Weights of a small GPT-style language model, trained from scratch on English Wikipedia: normalized queries and keys.
Each number is 200 + 30 x the weight over its row's rms, rounded and kept within 0 to 999. Layers, rows and columns count from 0. The size before them is the row's rms in percent of the matrix's.

# layer 6 MLP down, 192x576, rms 0.0726, rows 0-96, columns 504-575
100,160,233,205,197,221,186,166,193,173,158,166,186,189,228,167,218,186,201,200,170,250,187,198,253,199,199,179,124,236,210,183,180,159,201,210,182,196,232,179,121,212,199,246,205,165,165,200,187,188,241,228,177,178,178,225,241,219,219,209,162,203,211,233,218,211,262,234,144,201,198,263,233
114,238,229,222,177,184,201,198,211,203,218,215,196,242,187,171,222,194,229,217,166,214,182,216,223,275,229,228,174,184,129,199,238,196,233,258,241,228,238,213,215,194,219,218,245,237,185,243,173,206,218,203,244,224,249,157,189,227,230,208,218,218,196,223,240,212,275,200,176,210,238,229,184
106,232,185,200,255,201,210,173,211,181,251,220,227,202,227,229,202,197,190,211,147,163,168,218,250,260,242,214,246,218,188,215,233,190,151,206,247,196,186,159,185,165,205,169,189,205,178,180,138,221,146,213,179,195,169,204,224,229,232,210,196,243,224,214,287,218,161,151,205,218,208,257,202
107,206,231,153,260,220,204,186,195,228,185,167,168,210,215,155,181,184,166,257,238,218,203,195,178,195,187,193,232,214,206,207,164,177,212,237,157,220,215,239,183,236,211,279,208,226,231,245,244,202,211,144,173,210,204,185,199,163,195,208,191,224,192,198,242,146,231,194,217,200,189,193,214
097,186,130,194,183,236,201,167,201,177,204,201,213,205,163,177,163,188,241,180,240,191,198,131,170,140,178,179,243,174,125,216,156,216,233,187,198,241,229,188,200,165,190,212,146,230,188,195,248,194,215,260,194,175,247,256,200,158,145,231,225,188,239,152,168,153,176,207,235,161,145,189,177
095,188,225,165,237,198,217,185,202,173,206,211,226,225,213,205,243,219,166,193,186,235,170,195,215,210,211,232,231,188,245,170,219,240,253,223,204,147,208,199,144,172,182,198,193,187,184,157,182,243,182,187,175,224,212,241,166,262,209,197,253,196,218,229,245,255,163,211,171,200,195,229,194
115,190,184,189,243,225,225,227,233,203,306,249,227,299,188,196,227,195,260,177,241,211,213,191,219,166,217,206,231,217,191,228,126,206,221,184,169,228,175,226,170,196,191,257,160,191,186,196,232,215,193,212,165,176,216,229,212,250,224,262,172,177,256,178,206,205,186,221,247,197,179,139,199
102,225,153,184,181,206,188,178,184,243,200,227,181,182,206,188,154,226,220,168,171,170,195,207,196,183,185,206,209,239,208,242,192,229,187,295,217,128,220,197,195,167,223,183,171,171,256,233,159,194,195,180,173,158,211,165,145,199,227,184,248,185,194,204,192,249,163,194,167,128,225,199,215
102,167,161,199,256,210,188,186,223,175,221,211,189,198,190,166,208,183,213,171,221,278,178,116,191,188,252,185,199,172,249,244,216,216,201,152,215,199,232,220,184,224,201,238,184,187,219,219,196,189,204,169,194,249,178,231,225,210,203,207,196,226,229,183,233,197,166,175,209,188,197,200,201
101,179,183,255,141,175,190,204,190,170,177,153,192,247,221,212,151,178,191,211,194,201,192,181,215,164,177,190,250,199,235,156,224,180,207,206,212,185,189,213,247,252,161,178,219,221,181,196,203,209,186,189,197,196,212,190,196,172,194,156,180,192,203,180,215,241,240,186,184,212,151,131,185
101,217,200,200,198,165,237,199,207,176,213,195,221,222,176,225,212,228,173,207,174,169,200,196,191,262,199,257,209,229,170,180,216,252,241,213,192,195,175,189,230,213,214,183,253,185,205,215,145,191,215,172,183,214,229,208,215,164,249,240,194,183,184,232,203,234,247,204,155,187,232,244,223
110,184,184,188,213,212,239,189,150,202,216,213,200,195,186,191,144,209,214,227,210,230,178,194,155,185,164,218,148,153,219,262,216,141,190,198,226,188,183,221,156,189,203,202,257,193,206,217,177,198,211,188,169,189,159,182,225,224,231,163,237,246,220,188,191,170,208,199,200,216,178,244,205
096,200,167,226,229,180,164,154,200,194,169,122,185,149,189,219,159,195,171,222,195,157,193,161,268,167,219,208,170,168,222,225,183,206,237,224,214,219,213,163,230,230,204,204,209,196,229,212,229,186,180,206,223,263,191,133,207,195,199,203,158,227,195,209,239,199,214,225,182,226,214,241,157
103,231,212,174,218,214,232,170,224,236,197,236,214,212,208,201,201,178,199,196,161,182,203,219,190,222,156,200,146,207,216,261,240,203,118,220,185,158,202,149,214,205,196,178,179,151,286,208,162,159,185,203,204,252,206,163,156,191,233,209,191,215,220,256,220,213,218,145,231,237,260,210,151
102,183,211,188,203,193,215,218,194,151,210,184,176,209,171,164,170,250,187,160,202,203,190,228,249,159,181,207,206,156,252,191,212,207,197,158,177,232,164,200,247,211,257,174,236,246,147,150,176,214,243,224,210,202,223,213,250,221,183,238,184,168,183,196,224,209,210,249,192,178,195,202,232
103,198,195,239,201,259,235,252,215,177,246,264,248,175,237,171,235,235,225,207,191,199,193,217,143,187,191,247,242,190,210,228,178,178,113,222,147,198,226,143,205,223,182,197,228,225,193,173,213,235,200,187,201,227,237,221,195,207,240,207,193,234,201,252,202,214,209,187,179,147,195,187,227
087,167,192,188,215,185,179,170,174,147,204,182,223,188,138,249,196,225,157,203,175,171,198,181,237,179,205,279,180,234,153,222,197,202,210,183,193,175,179,237,137,219,156,199,200,232,241,221,191,161,222,276,188,244,204,249,193,190,243,185,195,216,202,223,222,231,206,176,203,282,189,168,229
100,207,251,195,179,155,194,213,205,200,191,148,232,246,194,213,209,197,174,213,164,210,188,205,310,206,195,176,133,141,178,214,180,203,224,196,196,192,170,183,209,137,212,173,170,225,196,179,245,180,137,150,244,213,189,232,169,177,209,183,187,208,207,168,206,151,163,210,142,187,197,231,208
104,234,213,228,169,173,234,194,204,198,241,169,219,212,196,268,178,226,212,197,230,142,206,160,175,204,225,238,183,216,248,202,168,187,222,221,215,157,210,213,148,184,185,265,216,190,227,287,210,197,187,217,233,208,226,191,204,148,199,196,231,251,182,233,269,219,206,222,222,226,192,154,190
101,248,228,203,219,138,197,225,217,214,207,194,169,153,181,201,199,159,187,182,209,182,242,237,191,204,190,204,262,203,231,208,226,201,202,254,254,210,207,203,194,208,211,175,207,199,232,252,175,243,203,261,232,186,180,227,291,157,265,226,179,228,213,224,164,159,192,199,266,241,215,235,163
095,249,241,145,226,228,142,203,181,193,187,246,241,190,221,132,199,203,212,197,225,224,260,238,190,180,200,216,184,201,222,207,184,205,159,260,234,220,217,241,242,235,181,217,214,211,192,250,205,211,180,194,207,210,174,231,185,176,195,229,198,215,184,199,188,219,201,165,238,150,159,171,191
099,217,157,195,188,210,223,198,181,211,165,197,194,141,251,201,136,175,181,179,258,180,194,240,202,201,184,220,218,225,172,241,220,239,166,242,179,249,172,206,245,185,149,164,186,206,178,218,228,218,226,226,205,189,200,183,209,227,173,214,141,234,182,248,190,223,181,196,180,183,192,181,182
092,162,208,273,185,200,213,252,235,218,213,185,185,161,195,198,236,156,175,177,201,185,193,179,181,204,221,284,200,189,185,237,209,153,218,243,233,204,228,221,214,209,238,203,221,185,158,242,163,189,208,228,184,254,248,221,182,153,255,244,205,147,183,218,160,175,223,234,181,226,221,186,202
093,229,204,229,191,213,182,219,251,172,219,193,166,212,228,166,195,202,216,241,224,221,219,177,199,204,206,212,214,197,217,223,189,278,194,155,212,238,208,195,206,185,198,215,228,168,172,233,156,129,212,208,185,223,226,189,199,232,237,201,207,188,195,224,202,200,257,186,178,211,198,207,192
096,208,179,172,207,207,198,191,165,199,201,166,219,191,215,228,215,166,233,234,248,192,210,230,215,182,191,237,248,135,198,178,253,179,149,176,212,222,219,221,147,204,163,212,203,155,249,240,190,223,202,178,217,182,214,178,134,242,233,226,203,174,195,172,166,206,168,109,209,161,213,190,225
097,181,224,214,209,161,262,202,223,126,220,193,204,223,171,155,187,197,192,184,192,179,206,213,227,177,199,190,185,158,224,216,229,205,188,220,229,205,196,223,202,185,247,223,236,191,180,225,249,215,189,298,238,187,202,205,207,179,242,205,238,222,207,199,222,189,199,217,205,153,176,212,164
098,237,154,230,190,216,227,188,251,155,223,184,201,205,171,198,199,261,203,183,206,216,196,176,158,211,204,219,208,217,219,222,214,227,222,196,194,199,208,205,209,165,166,184,137,176,193,227,207,196,220,117,212,238,237,158,211,221,182,233,191,140,192,225,240,182,197,267,192,197,220,170,188
102,240,292,203,167,185,222,198,250,164,193,163,221,210,192,163,159,246,230,204,153,166,211,247,152,208,169,224,148,225,132,264,132,234,183,171,196,152,190,180,229,170,172,208,156,183,239,200,214,173,213,208,199,173,148,225,206,213,178,202,175,153,202,201,203,212,213,173,237,187,252,206,236
099,254,215,197,186,178,211,163,148,186,211,219,182,193,251,152,229,223,227,266,150,162,186,218,227,232,220,259,263,152,166,206,224,232,243,198,192,191,197,188,235,225,228,228,216,188,214,204,190,192,212,187,271,211,245,196,165,197,172,232,121,193,177,196,146,218,218,110,170,195,258,215,187
088,206,199,192,215,167,216,195,184,208,223,210,233,226,211,232,209,218,165,222,200,263,220,153,206,169,222,179,282,194,193,150,177,152,180,200,194,188,216,197,157,241,218,221,157,220,255,194,193,223,189,209,208,205,183,219,188,219,218,199,151,170,214,213,232,236,173,151,241,209,256,211,156
104,281,181,221,232,212,156,185,212,135,216,225,196,252,170,219,192,194,147,193,215,232,175,194,230,189,214,198,169,192,196,256,186,154,177,187,212,155,221,221,156,178,197,164,170,240,204,192,157,140,188,184,195,178,207,189,172,132,211,190,214,161,213,156,169,158,227,204,186,209,178,152,178
093,153,162,227,223,187,212,164,211,168,196,217,150,196,226,171,160,163,163,279,162,228,196,197,269,223,209,138,185,207,198,209,238,218,216,145,176,159,186,189,184,231,237,204,191,220,280,167,201,142,214,243,187,208,205,183,225,218,185,186,263,259,240,142,145,149,194,161,179,202,189,189,188
096,226,220,196,197,158,202,197,205,211,238,233,197,209,205,210,234,242,183,135,199,225,228,231,126,178,181,169,181,215,190,206,205,240,144,166,246,191,209,193,220,184,167,216,218,210,174,193,233,210,225,163,242,173,128,242,214,182,214,232,194,196,241,213,220,231,211,164,180,197,176,185,216
093,192,239,254,214,136,192,239,160,214,181,156,167,183,196,235,121,202,203,214,181,164,152,167,175,182,173,206,194,203,121,224,187,237,258,187,203,214,174,156,140,200,188,203,204,215,185,165,210,227,167,224,167,180,198,218,204,190,159,148,164,226,139,136,169,169,214,223,171,219,212,184,177
095,163,204,232,215,186,169,167,206,190,197,271,188,217,220,206,191,210,110,198,164,177,231,255,159,164,173,167,210,225,261,247,207,205,174,207,190,191,176,146,220,219,155,204,200,193,206,170,166,184,211,223,204,185,134,233,126,211,211,147,200,174,197,185,202,172,189,173,182,218,174,242,230
096,234,151,222,271,201,230,220,173,185,195,235,244,230,186,259,170,177,205,191,213,265,230,155,120,217,182,176,251,197,211,203,214,242,246,214,185,217,212,235,172,239,228,240,195,231,214,135,200,247,222,214,167,175,189,209,230,210,248,227,237,201,214,190,255,181,220,202,219,231,173,205,200
094,209,170,188,165,219,217,208,220,205,241,208,216,190,161,225,239,165,191,173,244,188,225,229,248,206,236,215,220,175,154,196,209,200,219,211,214,235,214,223,199,157,188,163,242,210,165,273,197,204,227,203,191,177,175,217,237,187,215,279,245,174,186,135,199,220,208,242,197,157,210,213,254
097,140,198,207,195,173,198,210,227,196,217,189,212,188,201,154,208,217,194,183,138,247,192,204,217,183,185,216,158,218,159,200,181,193,225,156,228,134,207,211,168,151,237,235,209,245,222,185,208,223,199,206,196,201,209,214,187,177,163,168,173,178,223,178,215,212,243,142,159,263,182,258,233
090,213,197,173,190,203,201,242,241,200,225,218,221,227,192,192,208,211,205,198,203,220,231,191,259,161,206,197,215,227,210,212,250,215,201,244,216,179,174,210,206,185,253,188,147,191,234,177,224,188,233,166,253,161,273,206,246,153,213,212,259,127,226,219,188,256,218,189,236,193,229,146,221
101,184,194,213,200,209,238,199,187,201,251,218,170,216,216,236,216,240,181,220,186,266,193,195,153,237,228,244,214,142,186,213,179,236,182,196,207,175,216,186,199,195,230,226,207,213,227,220,243,228,234,197,222,245,217,225,232,229,156,218,221,182,246,249,210,239,239,145,182,243,206,182,207
101,208,231,199,182,220,179,226,186,198,222,258,195,212,245,178,252,172,187,216,212,199,251,270,184,232,132,171,227,246,231,255,171,194,203,150,235,224,200,205,228,174,196,216,192,219,216,219,214,226,223,283,198,225,260,180,219,246,192,219,226,229,226,153,228,185,232,174,238,178,179,187,168
102,136,166,196,212,226,258,221,238,196,216,227,231,189,220,241,170,188,199,182,192,187,202,141,181,168,191,186,195,165,120,215,191,208,246,250,201,160,148,210,161,209,197,220,137,201,166,199,198,207,173,150,196,186,219,178,162,196,202,198,220,251,172,198,214,231,167,158,200,153,165,138,217
100,246,280,196,229,219,231,239,229,200,194,176,180,245,178,268,206,214,186,172,160,273,185,237,221,183,233,216,213,199,201,191,215,171,197,156,167,223,167,218,212,197,178,199,246,260,251,206,208,182,201,223,171,205,215,176,184,225,189,208,210,170,196,237,162,224,199,228,176,197,181,201,260
095,280,147,176,223,207,199,202,199,197,205,188,186,195,203,203,139,154,219,197,163,233,171,206,228,212,217,213,175,192,228,181,234,191,235,231,197,214,189,209,237,207,216,163,174,158,235,183,211,240,220,225,169,195,267,228,219,209,179,237,227,154,243,209,203,170,230,197,219,228,218,252,232
085,192,190,184,200,185,199,230,183,250,171,151,182,227,198,206,157,153,206,170,146,258,222,221,173,182,235,127,159,195,255,181,180,208,181,225,196,210,178,205,153,218,223,193,211,209,164,235,231,208,227,214,180,187,243,216,214,167,200,202,256,248,211,168,196,184,269,196,209,218,191,214,234
102,210,300,200,186,204,226,252,228,210,186,197,248,143,217,232,211,244,200,168,209,226,199,301,216,203,183,229,235,228,279,170,136,210,182,167,184,192,206,194,189,190,206,219,229,248,233,195,172,156,236,183,249,164,213,183,230,186,232,232,190,164,215,206,213,184,272,174,213,244,172,254,216
093,202,158,221,246,198,187,270,212,236,189,142,194,155,235,167,260,224,229,232,211,170,241,219,221,174,239,166,245,217,218,211,172,179,203,172,245,215,185,146,160,149,223,274,199,249,171,182,196,178,224,173,209,236,176,239,184,201,172,227,213,279,136,261,236,246,198,241,211,198,172,186,167
097,185,201,145,206,243,186,209,180,197,173,232,186,204,166,254,226,165,222,173,199,222,188,173,148,211,198,240,195,174,197,255,194,163,139,188,179,251,166,241,160,236,173,223,130,179,150,202,218,222,177,216,194,183,203,189,177,201,209,219,281,226,207,161,236,218,156,146,216,130,253,195,278
101,221,163,228,182,152,181,262,221,201,171,245,207,148,209,198,197,166,236,270,189,136,166,179,158,179,186,176,188,199,164,207,141,161,202,244,205,188,169,152,237,201,192,220,277,193,182,216,170,218,249,236,174,197,177,268,188,183,233,139,160,225,158,211,255,189,193,210,200,226,220,211,199
098,231,151,243,202,180,152,235,174,191,172,176,171,226,207,192,179,222,234,168,232,261,212,214,165,234,218,155,193,218,199,195,187,227,164,155,224,157,210,225,181,197,152,207,235,232,269,170,206,206,212,225,234,191,163,183,191,234,182,206,262,248,216,256,134,182,240,153,265,218,178,216,232
103,169,234,231,163,182,141,223,187,181,186,178,210,187,216,267,156,247,193,231,145,257,216,225,203,204,155,209,156,182,218,154,211,164,217,177,195,228,234,142,163,157,221,176,232,204,192,212,214,185,198,161,216,184,257,193,200,211,179,167,170,236,169,213,162,176,205,181,249,226,193,209,253
089,149,175,215,205,162,259,244,168,231,199,208,197,206,155,152,222,278,192,230,188,155,212,213,224,191,171,238,142,217,214,224,144,191,239,199,186,223,224,193,276,194,201,211,165,206,203,191,182,190,221,190,181,202,261,176,200,149,172,234,197,137,260,113,135,140,223,220,203,214,186,224,168
090,196,259,157,195,183,221,200,232,164,164,217,216,151,209,196,200,224,177,169,214,211,196,273,261,231,183,212,208,215,282,254,202,149,208,139,173,199,244,222,203,139,260,207,193,247,174,217,188,210,220,231,144,189,193,258,170,217,195,184,183,230,174,199,180,164,202,207,221,207,212,177,223
095,206,207,200,196,121,221,212,221,244,188,175,226,264,175,139,180,233,164,247,215,183,213,156,221,203,208,187,221,227,190,188,182,198,194,173,180,201,181,211,194,222,163,198,274,197,195,211,232,132,189,198,206,175,202,118,212,229,200,203,144,216,183,191,208,152,163,199,189,294,162,216,210
092,215,174,227,184,244,214,196,195,149,235,184,218,197,173,277,188,253,164,164,163,183,201,185,213,186,201,215,147,195,253,169,206,173,192,175,185,190,218,182,228,200,234,261,196,187,203,215,200,218,194,159,197,217,233,165,123,193,191,170,190,200,277,248,228,213,191,206,194,240,231,249,211
096,164,225,210,175,217,184,177,220,235,187,143,222,204,155,140,223,209,167,198,236,171,191,180,190,197,192,205,223,229,174,155,259,175,163,222,249,240,189,264,206,188,191,195,189,204,218,257,183,162,199,202,181,243,216,191,257,234,185,229,206,221,219,206,223,178,235,186,189,223,194,257,186
091,206,238,186,187,199,166,196,201,174,181,229,181,214,220,216,267,154,211,179,242,243,198,213,268,260,200,203,205,184,208,213,211,237,280,236,194,182,199,253,136,163,189,215,226,223,247,221,216,233,176,168,225,191,190,199,236,191,218,188,182,200,223,262,178,216,213,182,230,139,179,203,251
098,156,190,193,215,179,215,177,216,177,238,223,258,225,162,184,191,206,255,231,239,208,209,242,203,230,183,260,224,249,228,189,191,228,174,180,153,189,221,232,203,223,217,232,199,200,163,198,162,225,219,195,170,196,236,238,176,277,181,210,228,165,239,170,235,219,212,177,232,144,212,189,240
097,222,177,218,257,185,200,196,247,200,193,193,178,188,173,215,238,240,226,241,240,178,236,241,193,196,220,188,151,117,192,132,233,232,257,188,192,189,129,225,210,209,223,203,201,214,195,206,172,242,245,185,214,247,199,179,200,238,134,212,192,248,176,156,211,211,214,246,203,192,238,223,166
100,230,200,220,222,173,180,190,227,193,197,240,173,196,170,169,191,204,188,237,181,250,203,293,157,236,195,182,203,217,246,202,241,259,142,188,144,196,184,185,175,207,165,188,184,149,167,203,174,225,213,230,176,172,180,197,235,181,210,187,154,181,215,219,198,229,173,186,165,209,217,201,232
098,211,228,234,202,198,199,183,193,252,217,233,173,211,185,199,204,204,204,236,258,167,226,178,224,220,214,232,131,142,218,274,203,159,168,209,170,212,154,195,113,226,164,184,206,162,214,231,197,216,189,233,206,217,191,205,221,220,182,183,138,221,236,195,202,206,194,244,208,189,215,176,180
107,158,213,172,236,187,233,194,241,172,250,212,199,239,178,190,195,244,197,223,206,186,201,202,230,151,212,175,206,236,191,143,216,165,204,143,174,191,195,225,190,227,213,218,178,230,146,159,203,197,187,182,211,166,185,181,172,182,203,200,135,168,175,199,168,210,182,210,201,188,157,215,238
092,169,222,177,185,209,213,213,200,144,203,229,196,212,171,161,144,153,158,155,113,264,252,157,201,246,189,216,195,210,163,167,200,209,246,167,208,159,226,143,167,189,251,173,217,205,189,236,234,201,169,197,206,163,218,181,199,215,181,186,131,183,229,223,212,223,158,196,233,217,259,250,247
099,199,203,206,210,208,204,203,187,143,221,226,201,245,203,195,228,172,178,178,180,209,191,202,208,207,231,191,156,193,235,299,189,223,171,204,202,221,200,254,183,195,156,200,238,241,166,220,185,246,240,215,195,246,214,226,175,199,222,219,235,228,183,226,161,220,247,183,187,141,168,252,225
102,199,197,223,224,218,227,162,183,176,193,217,202,242,187,219,158,211,181,268,248,223,234,218,211,229,193,254,167,224,174,214,179,232,239,230,193,201,176,211,228,233,279,214,267,142,206,189,185,230,196,229,209,242,243,204,241,174,239,172,200,212,214,128,192,190,208,179,243,192,222,215,202
103,216,210,171,177,213,233,203,194,230,206,193,240,181,201,143,163,202,182,173,218,179,189,171,151,183,177,180,244,234,220,244,230,244,176,214,222,233,206,186,168,205,184,265,187,190,188,162,184,195,215,196,224,153,183,242,228,176,216,224,237,247,166,166,198,184,176,159,229,226,233,143,240
106,203,219,172,241,202,242,178,219,200,176,196,161,160,159,202,212,180,168,252,168,173,211,252,194,224,219,182,205,230,168,180,189,169,198,163,185,219,210,182,174,204,165,147,182,200,206,141,199,188,195,183,165,196,157,209,140,197,217,187,179,184,178,208,200,217,204,141,194,232,214,216,187
095,253,187,210,203,213,228,154,202,219,230,209,189,192,209,187,187,204,154,172,250,155,230,178,183,186,181,169,164,230,188,224,185,189,214,183,175,209,247,200,209,190,253,221,237,176,170,174,204,185,227,202,236,127,199,162,156,152,154,199,216,225,223,266,228,252,208,172,202,163,207,189,182
102,157,232,232,185,221,240,211,198,140,183,165,228,210,183,172,183,170,200,126,199,206,200,152,158,222,207,202,182,193,147,187,221,217,171,161,223,158,200,239,250,205,244,237,222,222,164,177,212,192,205,224,269,163,222,204,164,192,181,188,220,199,234,153,224,226,186,200,222,253,150,114,251
092,231,242,214,208,199,214,203,244,184,226,227,233,240,195,227,217,203,229,188,198,215,228,213,199,208,188,252,210,183,211,196,215,147,199,234,197,203,202,201,252,176,184,186,235,238,182,196,215,230,173,209,218,223,171,241,243,214,200,235,206,178,180,193,242,179,195,158,207,221,228,178,298
099,137,177,197,150,221,194,221,178,220,213,191,230,245,235,160,205,188,220,177,186,192,218,154,232,197,182,210,208,214,121,234,251,181,147,190,214,260,180,182,244,248,161,201,138,219,198,226,232,219,190,182,174,186,193,191,203,160,165,189,165,155,223,178,226,179,199,183,199,228,163,140,186
096,202,225,233,168,237,160,231,143,177,175,215,194,211,225,175,201,194,205,173,223,202,222,205,182,174,187,159,202,258,150,212,167,158,159,190,179,190,173,191,162,209,240,168,176,160,129,184,212,165,208,201,194,190,165,123,183,155,193,199,215,214,178,215,165,209,205,201,183,275,180,172,214
095,302,239,196,223,197,182,142,197,180,189,201,226,184,188,160,150,180,205,151,179,231,182,125,169,201,128,186,221,194,208,214,142,268,130,187,209,177,184,147,206,206,225,202,221,162,241,237,209,213,213,182,189,204,186,195,205,237,187,168,198,203,186,206,156,211,183,202,213,144,225,231,266
098,214,166,262,165,213,208,179,231,216,224,217,191,191,171,194,171,149,178,296,225,183,238,191,162,179,188,208,192,215,196,145,176,201,199,161,186,183,175,222,209,179,226,218,188,162,221,238,192,164,210,225,201,229,161,198,162,214,167,181,200,242,254,184,178,173,209,235,206,164,203,238,201
093,245,254,217,216,210,184,247,206,213,207,158,178,216,217,181,231,192,214,208,156,195,178,222,193,222,190,182,269,163,206,164,173,233,148,208,233,230,182,166,240,231,169,194,191,206,208,210,221,225,234,203,207,167,158,216,230,249,197,192,200,169,218,197,235,229,220,159,189,277,219,210,129
097,221,144,246,201,150,235,214,207,235,235,223,255,192,219,169,215,192,237,216,156,176,206,196,208,194,182,196,198,178,166,185,196,192,205,229,230,194,226,256,252,213,187,186,237,192,213,186,221,238,198,225,240,169,201,202,184,201,238,189,174,208,225,191,203,242,186,188,201,235,237,163,163
094,215,122,237,242,176,200,188,217,215,253,207,213,226,161,197,176,164,180,206,199,213,246,169,220,244,227,204,168,231,223,152,235,204,201,206,201,183,213,224,203,200,203,201,177,230,262,202,203,206,190,211,233,194,212,224,156,226,199,230,211,100,199,229,162,187,199,232,158,210,232,203,248
100,258,210,236,226,175,192,183,218,260,218,249,231,164,238,180,195,215,218,221,197,189,238,153,172,221,236,234,207,233,207,214,218,237,182,194,182,214,247,220,156,204,224,206,242,187,195,186,197,204,205,234,209,191,202,168,194,159,210,199,205,202,245,229,193,240,196,144,162,238,232,220,199
090,226,145,176,187,205,194,170,158,199,223,177,191,201,214,241,234,159,201,278,124,197,277,153,273,179,214,182,267,189,228,209,215,185,204,177,235,186,226,191,199,186,187,169,224,210,195,266,174,191,194,204,174,226,220,224,233,222,210,162,187,193,240,221,160,176,228,213,190,193,180,177,175
093,246,215,200,291,178,204,211,267,206,198,220,203,221,165,229,233,194,153,206,192,205,152,189,254,199,219,187,187,164,234,177,190,195,236,208,214,194,228,249,192,170,216,171,209,230,206,155,218,181,217,157,153,250,207,211,206,202,214,232,221,227,238,234,221,160,170,303,189,241,224,238,137
097,177,196,227,160,189,202,225,189,173,208,189,217,204,207,210,228,214,149,192,174,91,228,212,186,210,208,229,178,223,210,232,198,229,202,215,244,215,183,202,147,151,177,220,118,183,194,241,199,212,183,217,205,164,234,195,174,192,213,189,189,157,240,152,208,244,197,151,226,205,196,198,196
094,167,146,228,275,176,187,215,249,171,189,174,244,201,201,190,220,148,176,192,173,154,209,200,152,172,218,225,208,226,188,198,131,206,273,196,221,179,204,192,204,239,159,193,196,170,192,202,181,161,208,193,176,219,262,181,211,155,261,189,266,153,202,200,198,241,226,141,200,190,228,158,209
093,191,135,188,189,196,250,155,192,215,199,272,149,253,210,198,186,205,216,182,188,252,238,173,217,165,259,189,195,245,261,239,204,155,162,230,209,259,189,201,173,240,212,220,165,167,229,194,200,210,202,198,212,205,176,228,238,191,193,242,211,222,250,181,184,194,172,197,220,214,200,214,242
093,205,186,215,212,213,173,243,176,154,185,174,214,172,180,152,197,205,221,206,186,202,169,240,184,191,173,199,234,155,247,166,198,168,184,218,171,239,252,259,199,181,203,196,214,227,224,186,191,228,209,201,203,240,225,216,209,212,176,187,174,173,237,256,209,220,204,191,175,184,236,239,215
200,184,185,193,236,212,152,207,171,259,125,220,192,167,181,220,218,198,229,208,253,189,213,187,241,233,204,234,174,226,195,188,176,181,227,253,237,179,181,246,154,222,187,224,215,159,265,239,185,132,203,234,245,228,242,179,205,232,220,171,200,231,163,212,173,208,208,231,212,241,206,235,194
087,196,233,225,233,221,268,176,139,204,215,181,157,150,230,221,175,241,294,175,189,224,267,232,201,237,226,170,192,177,284,184,214,193,218,171,226,208,241,216,222,198,186,201,218,177,194,157,216,168,228,188,169,179,248,188,199,199,170,205,231,213,225,186,156,201,200,178,205,141,217,221,239
096,198,198,218,170,176,196,250,222,165,185,207,175,235,190,280,263,266,234,242,260,245,195,234,188,185,233,203,219,191,132,184,267,190,183,178,224,177,177,193,215,186,231,212,192,185,221,194,231,239,228,152,208,229,146,229,241,200,187,220,204,202,196,159,169,208,196,235,191,235,202,170,118
103,201,172,210,231,204,180,192,186,154,199,145,169,214,175,235,169,201,216,197,204,253,205,207,196,183,231,231,220,221,199,200,217,199,193,219,198,213,158,221,166,183,152,153,196,213,208,245,183,174,165,214,212,198,181,216,180,157,189,195,228,231,176,235,160,224,186,188,187,282,135,212,222
096,175,229,175,215,207,223,187,206,173,209,165,172,249,189,223,199,132,183,161,225,230,195,227,219,251,213,207,196,217,189,204,186,191,185,213,181,219,160,198,179,136,211,170,197,163,162,149,183,202,197,156,196,175,240,171,206,204,189,219,202,153,173,211,215,201,204,213,206,172,216,178,240
149,179,190,226,203,177,168,218,205,173,166,231,206,187,200,181,191,162,157,226,195,169,186,198,206,261,179,268,232,229,152,212,288,242,206,219,209,178,153,189,239,176,225,237,221,198,180,230,169,255,275,214,163,204,195,184,220,229,238,215,202,225,167,217,221,195,234,186,174,213,244,230,224
092,139,214,194,260,197,184,207,169,158,194,186,187,191,211,200,193,187,252,220,234,91,251,168,156,223,198,244,167,184,181,234,165,217,192,203,239,170,205,250,219,190,208,191,197,223,172,251,105,186,200,234,186,205,182,161,166,247,145,220,217,191,182,142,206,218,135,230,214,170,162,229,186
099,138,203,216,204,218,180,229,222,252,172,217,166,178,231,295,197,172,217,187,208,183,174,196,251,192,167,150,141,215,200,222,208,151,192,182,208,195,198,225,189,226,175,231,237,194,258,221,185,208,186,250,169,233,236,180,231,149,171,175,204,199,180,152,160,197,201,225,193,148,203,199,184
103,202,103,223,209,219,256,215,227,202,187,172,204,191,150,192,181,195,182,224,168,237,208,166,224,186,175,187,138,212,167,200,213,167,177,170,170,185,210,184,180,236,179,156,197,177,184,153,229,221,185,233,214,200,164,221,178,222,230,190,181,176,220,222,163,248,194,224,218,169,178,158,203
093,203,241,202,198,233,230,234,222,229,172,205,196,236,154,197,168,241,205,247,189,181,174,210,161,213,191,214,198,173,120,267,169,174,162,216,262,215,157,194,192,200,210,182,151,162,246,171,218,172,195,173,188,194,222,223,155,234,171,163,215,199,207,114,178,173,206,178,180,180,226,222,94
101,187,134,186,192,112,199,134,249,165,180,253,133,171,155,176,162,187,191,172,204,188,199,173,159,211,227,203,125,215,189,175,199,211,227,204,205,199,222,207,145,258,200,156,220,213,240,293,195,203,201,181,209,163,150,253,159,219,197,195,172,240,191,173,186,143,239,213,221,203,203,225,163
096,111,230,202,243,227,234,158,197,200,183,174,161,191,198,234,166,170,213,212,185,228,239,216,214,208,184,249,237,128,134,198,196,185,140,253,228,193,134,156,243,237,165,159,220,189,177,250,192,235,164,233,159,183,243,170,227,153,160,171,235,180,172,139,178,177,195,230,186,202,249,233,222
104,206,199,186,179,206,221,233,166,186,181,189,190,245,141,243,187,214,186,186,138,203,142,169,166,172,197,189,202,212,204,157,180,213,207,143,194,115,218,215,151,169,128,175,175,184,243,196,224,191,175,249,186,238,212,214,197,214,170,219,198,168,198,233,159,211,176,141,192,216,156,237,252